config = dict(
    n_layer=11,
    d_model=128,
    n_head=4,
    n_kv_head=4,
    head_dim=32,
    d_mlp=512,
    vocab_size=1024,
    activation='squared_relu',
    norm='layernorm',
    norm_place='mix',
    norm_eps=1e-05,
    positions='rope',
    rope_base=122000.0,
    rope_fraction=0.5,
    qk_norm=True,
    attn_scale=0.286,
    bias='none',
    tie_embeddings=False,
    parallel_block=False,
    extras=['local attention windows', 'gated attention', 'a norm on each head', 'capped logits'],
    init='normal',
    init_std_qkv=0.0451,
    init_std_o=0.0,
    init_std_up=0.0451,
    init_std_down=0.0,
    optimizer='ademamix',
    lr=0.000587,
    lr_mult_o=0.601,
    beta1=0.9,
    lr_head=0.00414,
    warmup_steps=468,
    schedule='wsd',
    decay_fraction=0.681,
    decay_shape='linear',
    final_lr_fraction=0.05,
    batch_tokens=8192,
    seq_len=1024,
    doc_mask=True,
    train_tokens=92560000,
    steps=11299,
    dataset='wikipedia_en',
)
Each number is 500 + 50 x the weight over its row's rms, rounded and kept within 0 to 999. Layers, rows and columns count from 0. Numbers have three digits each. The size before them is the row's rms in percent of the matrix's.

# layer 2 MLP up, 512x128, rms 0.0767, rows 274-369, columns 64-95
099:466553516501420440505489448519433477584474436458480488466507605516406553502464489575500510480471
118:488501472515352464539477463493485511499458478454437471438449519462554522444409491578539526488520
108:486566569576494535458566452503444579488539499547486404488469487581453554439489528529451517460516
111:537489561571462530495569462546545561477520487516520425452462568540517510517426520532467470463415
127:462503465580445470488560470526530479547584534439459391390374547497421454487481538511439522475482
092:468541516512497490492514460504441513554542396426449384410428508507475519504469498508483482470482
092:481505496561487472462494473458463514547561489540388456500477509513439531468446585432454463500464
069:506542486537488566482481489472485551571486452515410438461447596523497485455444483516466442446534
074:510434504584468520509532379520418535521508445547417401464375426546524651520514534509398508444489
094:467515460492487472552534464444461485536544496514507447531477449572416540464500509492481535505450
106:481505549542503567493557410516447598460547477575474493430365543568397512471488494566443490551381
080:415441486534507543461408455455482599522516450512387422468379540526512485498475530517443523463500
099:514451518597559509459518449556509619514484447521487432472511457581518496414410535557513486569403
110:439429535405430473497559464579568518572461503453470512408556430466547511519491538397426504475484
079:578479549511523510491553389521504511512524543449431483437450497503521565487460502425481536526539
099:405456538518524523555543368458428499481425532472472447434476571540454593437432422548417393541566
093:450451599489419545432539349559539578456450451498536463421507493575541558496468523486459533500489
106:528509489449485476491560492569524519610482526399489488345513465547419510491526444424426467459505
085:525478540497492431528511490560505541476473549508492442433515464527423522469497541447498534465440
121:548480546521494454465591421520493564507528550449452432475507556498480526519484518566418489519430
124:485499518540471529475525445517558516514518462417467450427473661511451562487513546573536510510513
125:486517404578497510422453472455594462513574536435441458485413475488440602512459525518483523478387
130:545548540568514457468541503542516558560526526443478486469523645495496501466440519525461401430412
087:487498434513460473511488421505464559565481515471464470411438574459467588499483507522470445568523
076:534481468600457495488353454444461539551487509456409405430495560541507491505448524523439478492505
116:387425535529511510510493457470490551507496540464477451507408574529452529438501471439446470476464
122:494457549492452464511525435520459539482481486467478370492418525554434507526471558487431420535427
119:551544471517475502445522455474494533457492483469424399511442535591399524423446490548492529535473
092:546508442521530547407514473464493493604532516543463366501428454508510513440492553497481486475520
089:492471564482488573517540440526478480523509484477449460433406555432412547450428508538560479574547
102:506437527474553519510544437427499436481589472405544473386561456523450532498415435478423489608532
077:507472429528501499498505436494427523517501512529427440434429527581543520416430540516452447455529
098:456380490483504536508542419538558565521498539509481345479363472534407532525440540429508431502541
131:577486557538512406467497502506506549591521463425500438500477571527538478475437484526456431436432
073:492498486566491418403439448515487482577574462523400449492501438537438555445436576492431495448475
123:589515467533503490425458406571461520550450446445490450434517557549536493436407589517480592565490
105:411459552521524549513540407415476495419486538467468488418455522519501588458458503506538504456505
079:508448369514436514418408444501464513544515443469446430473474504521488491479432530499416544523513
071:472492499526522528442465430441476551564527478460434389458388503525520505452460559496481493464465
135:513524488495466363461432484469564504495342529467458497454530549524591516478489521401452495479524
129:427407487551523466609506408532540455480464430450411414502555481455466510504482542442407421522444
160:560545551504383435458539498554466541532490512478423482500482494512397473534398584543501532506452
115:566523460491448480515524397523454466492500504421465485443441532537453493500475550510493501461497
076:550464406557505473428407412515455497535495470470375437430453450538447506455442527595406484503496
098:499526499487467507458493467520463597529501496489418451427388532536459539419475532416488546534449
082:547493490478478486462473390549479501535455562432433410504371523542512543495463553433538499523461
069:524521488502505462485486386546452525478464518464426502443440531501414557495419556510474541506436
108:504480525489499422428546413532444589420481494509464390483473522595456514481493520554502415505422
100:483520501485439465489536427498499588497547502451469468435388486543457594505509456498484495468471
106:537503527576433521493566462464525532552551529530481436395382493546460446450474543463506548525426
121:527561434475508447489582420548438509491562494497490464472465488503416500445463534530488545582505
068:465482500520456546493450472465454465545499449477399370426454507498490514459408586526469561491520
110:503446536496456556523567468568531566532535391448463485403498468556509553453425472456397545575523
102:519524576533455486555530429454545498532507483440449476420505509556479492493445529522498509510419
126:463462550450449463378520426572523501489511513519484473446508452509443566498475520382500453551477
114:497519497563484469460507485458510626491469509584367501395493513548428537370478486519556491556453
079:477456532593482510434392429508481530579543457464385426431410490480555497466401648498499493518555
102:499518558516514466464505471524517531510459542517484459496509552509473555426484594498475490442462
120:478461448613543555478490518469486506500476508442435468417418512519528596475476478429521459505440
115:445450414515513459418468457432543588513401557480523459507436521541460629476432466457502423534490
087:523398457512486499389394425531451538522489498536443423469432534536509518442489459477460581473539
107:519506453537523455415547461544528571468572546507447458485412454576538573401476561519442512553452
132:476445465503496552430422484333493531433526545436425428479528462503436495432410527543528441471517
096:484450545545509516494517434479518541504583523461397379478534542562492519517444484534433442512347
122:544558413486525492500524477482463530435481540557482447530501438458397470414434503482488495491496
120:464454560553478536509545468505505534503535495416487437451427547542452526506491585487494440465451
099:496477517667508523431486430512451523434520480578480507522495487533455600463482524462537492464452
111:457476539572513547494530495484529485534453513412441473459493561538459520442519468494503465600414
110:506484519579507532496544407520491462527610511496506455509453473494448585502515604461474542453542
099:533508535489485589552486387540512538454535470533370527450538445452490599509472581429439414495473
080:472489499575498498423472470449505548546569433532415419484459507506521498478504495545440476503443
083:518463383533531529412458496416509543498474474434373323491471533474498512459508491469444473507462
102:538455534485435439469513419542470548605495511453458465418417558502451540497504565520521473503500
071:471531440528481501484413413503432525506440447517416371411442524513510492499478477518456487503515
100:485443568454591441477555493388467610489515446529410464482489473470547480408484502512445554495474
070:402540498519500509495434411464471593532571457490373427397455478489514492461478484574476486465479
116:579526492533509485487572386624424535519512515527421426439433478530467531493474477540449572568518
095:414457459542594541481555493492451483545534492442436465465433559545524565421487518436450431537477
115:433505558533576443440560472515518562473460534496525493441434462535519551403470456444519543520559
103:476409513501500503490480397599495573519445492515458448459439477560550620494470498447461500535553
107:452507455566484539518492467524514624490495542558516530439420465474423517518495470492490457530549
117:441447552521479459523565466563547574528557515464399452507505517591473491470522481504400453569441
085:447462520430493488473534392555471496538478561467450458425527460512536557472461510517444445530446
091:522503480527382545473508389494505506543498455450409452405430480576449577450493495516497436565467
095:467535483507458424424422421473450524527532540450491447526506432558483554412524565470444524467484
095:501536475609486521460512464584503549560495485463514418369512465570489545451524469538478496506503
105:486529605442540431556621491515508493507505538512508466443436473500430494529466493409415540563413
083:497500409567465518503439453485432558513557523497378407492402552548549558519470439485389524472481
127:537500555522400476507565399525405497507478502513503483462376509541407527472488479516552453501500
079:563490470486486502586466465534517586556468515474472491454433521454542443451475510458506467552543
138:425461526481429480511572410517488528474602459526474491462445433601490559483549468433455340560442
088:433511520522413553523516399445607599456416412557481493463435506486428506505455487528453471467467
111:463472558529531451529564460519446489500458552430485491396515457507486456414441496490530481531468
104:434509529507512483455524407471524498538492476470385436472494503529349523425471560455486493513495
135:458494535551485545426490483496428511483527412504488442493476576589484499485503493556490520490501
083:482505527486553422492569490538500458507476557507487509508500468494450541420533523463476542417500
# layer 2 MLP down (transposed), 512x128, rms 0.0765, rows 274-369, columns 64-95
097:426510561392481559502474575536489402541506462510505467520509481511469540480399488479583574460570
118:544433499433602564515509545596510378427506532545577472432475491478463534488539513490551459464532
109:582514468458503449483498427499588646543463498519503621503479534485525601507346523543512442490570
112:548425494533563518472541634465496532452500456538428532554439488386474539486448462652431436455446
116:544572522392496429542522449531450422569513442528471540492562487454557547458448487475563511624558
099:534454537445543571488514540548409492550526532439505491417449469371488530493479528504460492460534
104:404586485588481418466448487545524434546488380601512533438510496528535519563477566509492486570536
069:452562504424547479509607490559488497427487535491467549512485405497449552556590457515537454496432
092:435471551536490411530513605445492508527440511468563551562447470551431436612518569521552477647549
108:442398615451571514466434524518480480550582534533412558453445481505559425495514550453489568366492
105:642477471498481486532440467500578648518465467477495507492465504541509494499463509456493517519496
072:472500513470564569499478466458521553436479500455628502438501491508500572532524501532549524493511
105:470418419485589424449507439466471546505604547495465542484583504495495555437535397460470467541540
106:426483475563524434637510485518481533516502511476488556520527480512559475541563509425489578474436
090:446510520422497536506466486532438564448415609480455509520535525467517533517547483565448647423438
112:504460516495549487510489507493484556397528478501487506522469396558458495503536566565552555542513
104:511526472465489434484548551471501535552479505500476491611449498425511548538393425457511569461473
106:500508496501557423532484443438435515449471593546523510480504420517481569467496540514655620468506
099:497525541504513566456502504510516517414414596419604524500448476521451553536543520464573412400514
117:397523469488543552616556463578509464516519489441526609468397511515452416496525570452510544482443
120:508427496485466491558451568503478473456579445430561540446487492395403538467512515588333519504589
113:460471501507481495534545522509507508509529503440584538522526500540433473505504476531500544563509
117:559442451482530492583560679496511482481436420567510464547475524401534537489417450536449515437402
082:448482502484481579467442483539529493446382496505575601534511450476484600518495515382443546446434
068:475473481541457479549460510535533535591522399508533480457473548499496521437465426538502458427500
108:521436463516473524449528495445535504469537504522565501552443504524423464458443486458420523479590
116:510523565428503525551585531594448505484500538489441479462489527460444561501582525417534489459482
119:502505521507558484620464460486488556423625525502571450451459576543514482587529517458469505586461
097:245427500547414459503652393511499521485512445501573419493497627489462501470568553421539477492447
092:532527480460546466432496563575491541486369591537549518419510449536532440468509519429490454646531
113:625509521436504513524521450509508502480372512490482565579509477507490527519440524538537485507564
075:463490475442541377432561498590495465560507507438451424511423499520525539534520479540585508450431
102:493533560440547485460563461528457489476407537534558598484470491609556463482532456496546484516499
116:541439430492521509557582642559528484462435430524507455532446513430566586486417461544429453434401
080:509516507390516569624490504539520514461543620457524528375504500515559567488498460490559522512622
111:517458384532507351466470459473559523512557517529472571503583522551510485399492456473485446517481
107:471420477493465555472524467645437574419510499540532587521476502463418510452560474544501510582572
072:471494481451477523501539526495420557545520562469417462509422549457511468349501574543549533544445
060:453425523408468510475563542496554572516494490483536453448590490496533532512510496498575481523523
100:450421476467451654600397544512485617463523456499473518498411562516404504518598500549464524525507
119:482505446469438459575485460448487486442451478583482549595420525510578540437516563512469523477612
117:517504562431543475569536499465457400509415477564485507620536549470540384491478464457517520543478
111:495522465536456522449437475471435485445487502539517479471465432447460393478425560458545474517576
065:520478467479447490495551374534468457575515458615504519541416477568410487472566503535501545463497
113:493485477567514520501507477620550587481531473405596515504606527565508499532507461483483489586510
090:531580497521562573542559443595467491508543516496510510405503447507423563456612502450482433545522
096:575565525442528504449455467600489438427512566541514579550540446378571523557533509481493399527552
111:462485526539560484533478461525401483503464474478508488577521498475506552439507457517484482515548
110:512479488489513473529463423629479459479562554486504491545494492382423486445474506482485608531485
112:605489430424399521447565459481471536559439477459522522516501480482606552486556461495544477539465
122:445446572489450630397506438556482503517506509497567528511527579544381528482564506441513501547558
059:429536489442588473656552479475456427417489438543488500494525540414423545437526535475502423489474
109:521526425417429544429451513471506419504612437580475439552549398503595504486449459453460516507562
107:599455418464543531516541497445561524518540508571488515434479487472491486584500570431428568541451
115:383587553505473501510523492500500433500544543477475523585576544505587424565564422505543538548441
106:569482447477495543491462512447518527523373489540543510512423480547465506615401537486549543499479
071:580424399482428577510542572478537600441481438544481512481440571560568540553486499518453498435564
098:502408556491484463585512498420473588530501562426565536514471450426388419499462450564510538487584
116:606470455521587482482581592488545539444435511563486429518545569444457438488549570471558520500601
106:471523549471571465470534496554447477463387528566565618461479465576558457491523445505549472518491
063:476508592475494474531478497601506471508441537459473474431506510480432579483419473380494496487528
110:479461494570518508565532426539516613461611466453509541483559531504533512477492480470524504526433
117:459542462496456521550532541479500465573436553483552544505550530441456502414477506475436459454473
103:415490496565587458470558423507554504529579572482547508337497402464464454487578558470534576499501
110:451444433492344464463429464552529576496450457510504478470537582520409487540535448447544511496564
129:495574530485548436474439460484494518473522533566562525431511486539502444477463503547573559404481
104:547496563490431461371545522478480453537442564491526515635449556562431410530461552435485519507570
115:535497421464617490450481429432548445430567515609513495453568489556518468515533525487519535553493
107:563432463522453585538516420494528490484455460425519454392506536354493482626423515469431491479586
101:479480432515512511487512522564488507488535491479552539497453435413541560457490541480446517521497
088:497490430472524491490460492558512572483457533549401517470443543479438555536455585475440516552529
073:597539591515459461501563589510488452551495420530505464535518408461470416435473520547549585587537
104:564482574488485418407392538510463537429488535512518500492531531400449444422430504533486483495528
075:411468523449553478551430548535418381537578488481435495595532476501491503535559564613490523496489
100:561431518407543432468475529547566525486497451497481584525490456439553502420540437514477615470432
064:565528550578397549521528543564515567495388508385556499551523536487487454500459569533420552503461
117:504476454520520476502508477602525500509523477490514502574563544560383356524544442574446460485558
110:603447440501569558506559420586541477470590506497539468540428530492556485533495513480498459498473
117:481557535408518444459502499509577483497520445561495502605529467552613559486495518517448446484519
101:520449580434405457535592412532486567502480474484391454481490464482485505530541402503510441441421
099:504509572496510426503519503500544435508513389463490632461524401505516453463474477587544550498458
114:489503618450565456483464445554453522545562477461497528347371398506542649513485496539571602433538
097:551509567456413579523486446504544464468484539444538475562500473416491539466470574507438522480541
096:427424506523594541429500569474468538499488535530611526500428490431468480487519479451520477593520
103:522463502466459489575542561455449525468488434519485502484451594598479524641476471353556500467512
097:541558480481521470468555560421459487415543532585489606545560496506536570443443467412596476501507
105:453536507450404449598471538501463570491465532563506514510448461459542423483446499403600561379530
072:612560472549460444515528526568475483515461508451517606545604498488492451519414493449558542479488
117:643496442520458497434454420543494536525400510457500505427487518515535465527470541505516540550535
098:601438524428517499502479531492586573475425549495567509546446455547557501524518485505487537478508
121:534619506478520558503489486508569494647458380494487463470470498531588497389524505462538475493536
110:558534532504577581485519501437516507510478449508551691518455527492474481502470471482588542521478
109:521491459509424509468524432488535549491485563474624469559555479527515524459500510506437489485518
105:416443483579574527380503508471557416547527557504576501553432483515498475524571549440483473519492
123:580552409510487515471505503482584521513471521563519528475527505480509485465351507567493523520570
096:594531558466488491531525520534439447541535503559492540481552532396386481503532490474492564468480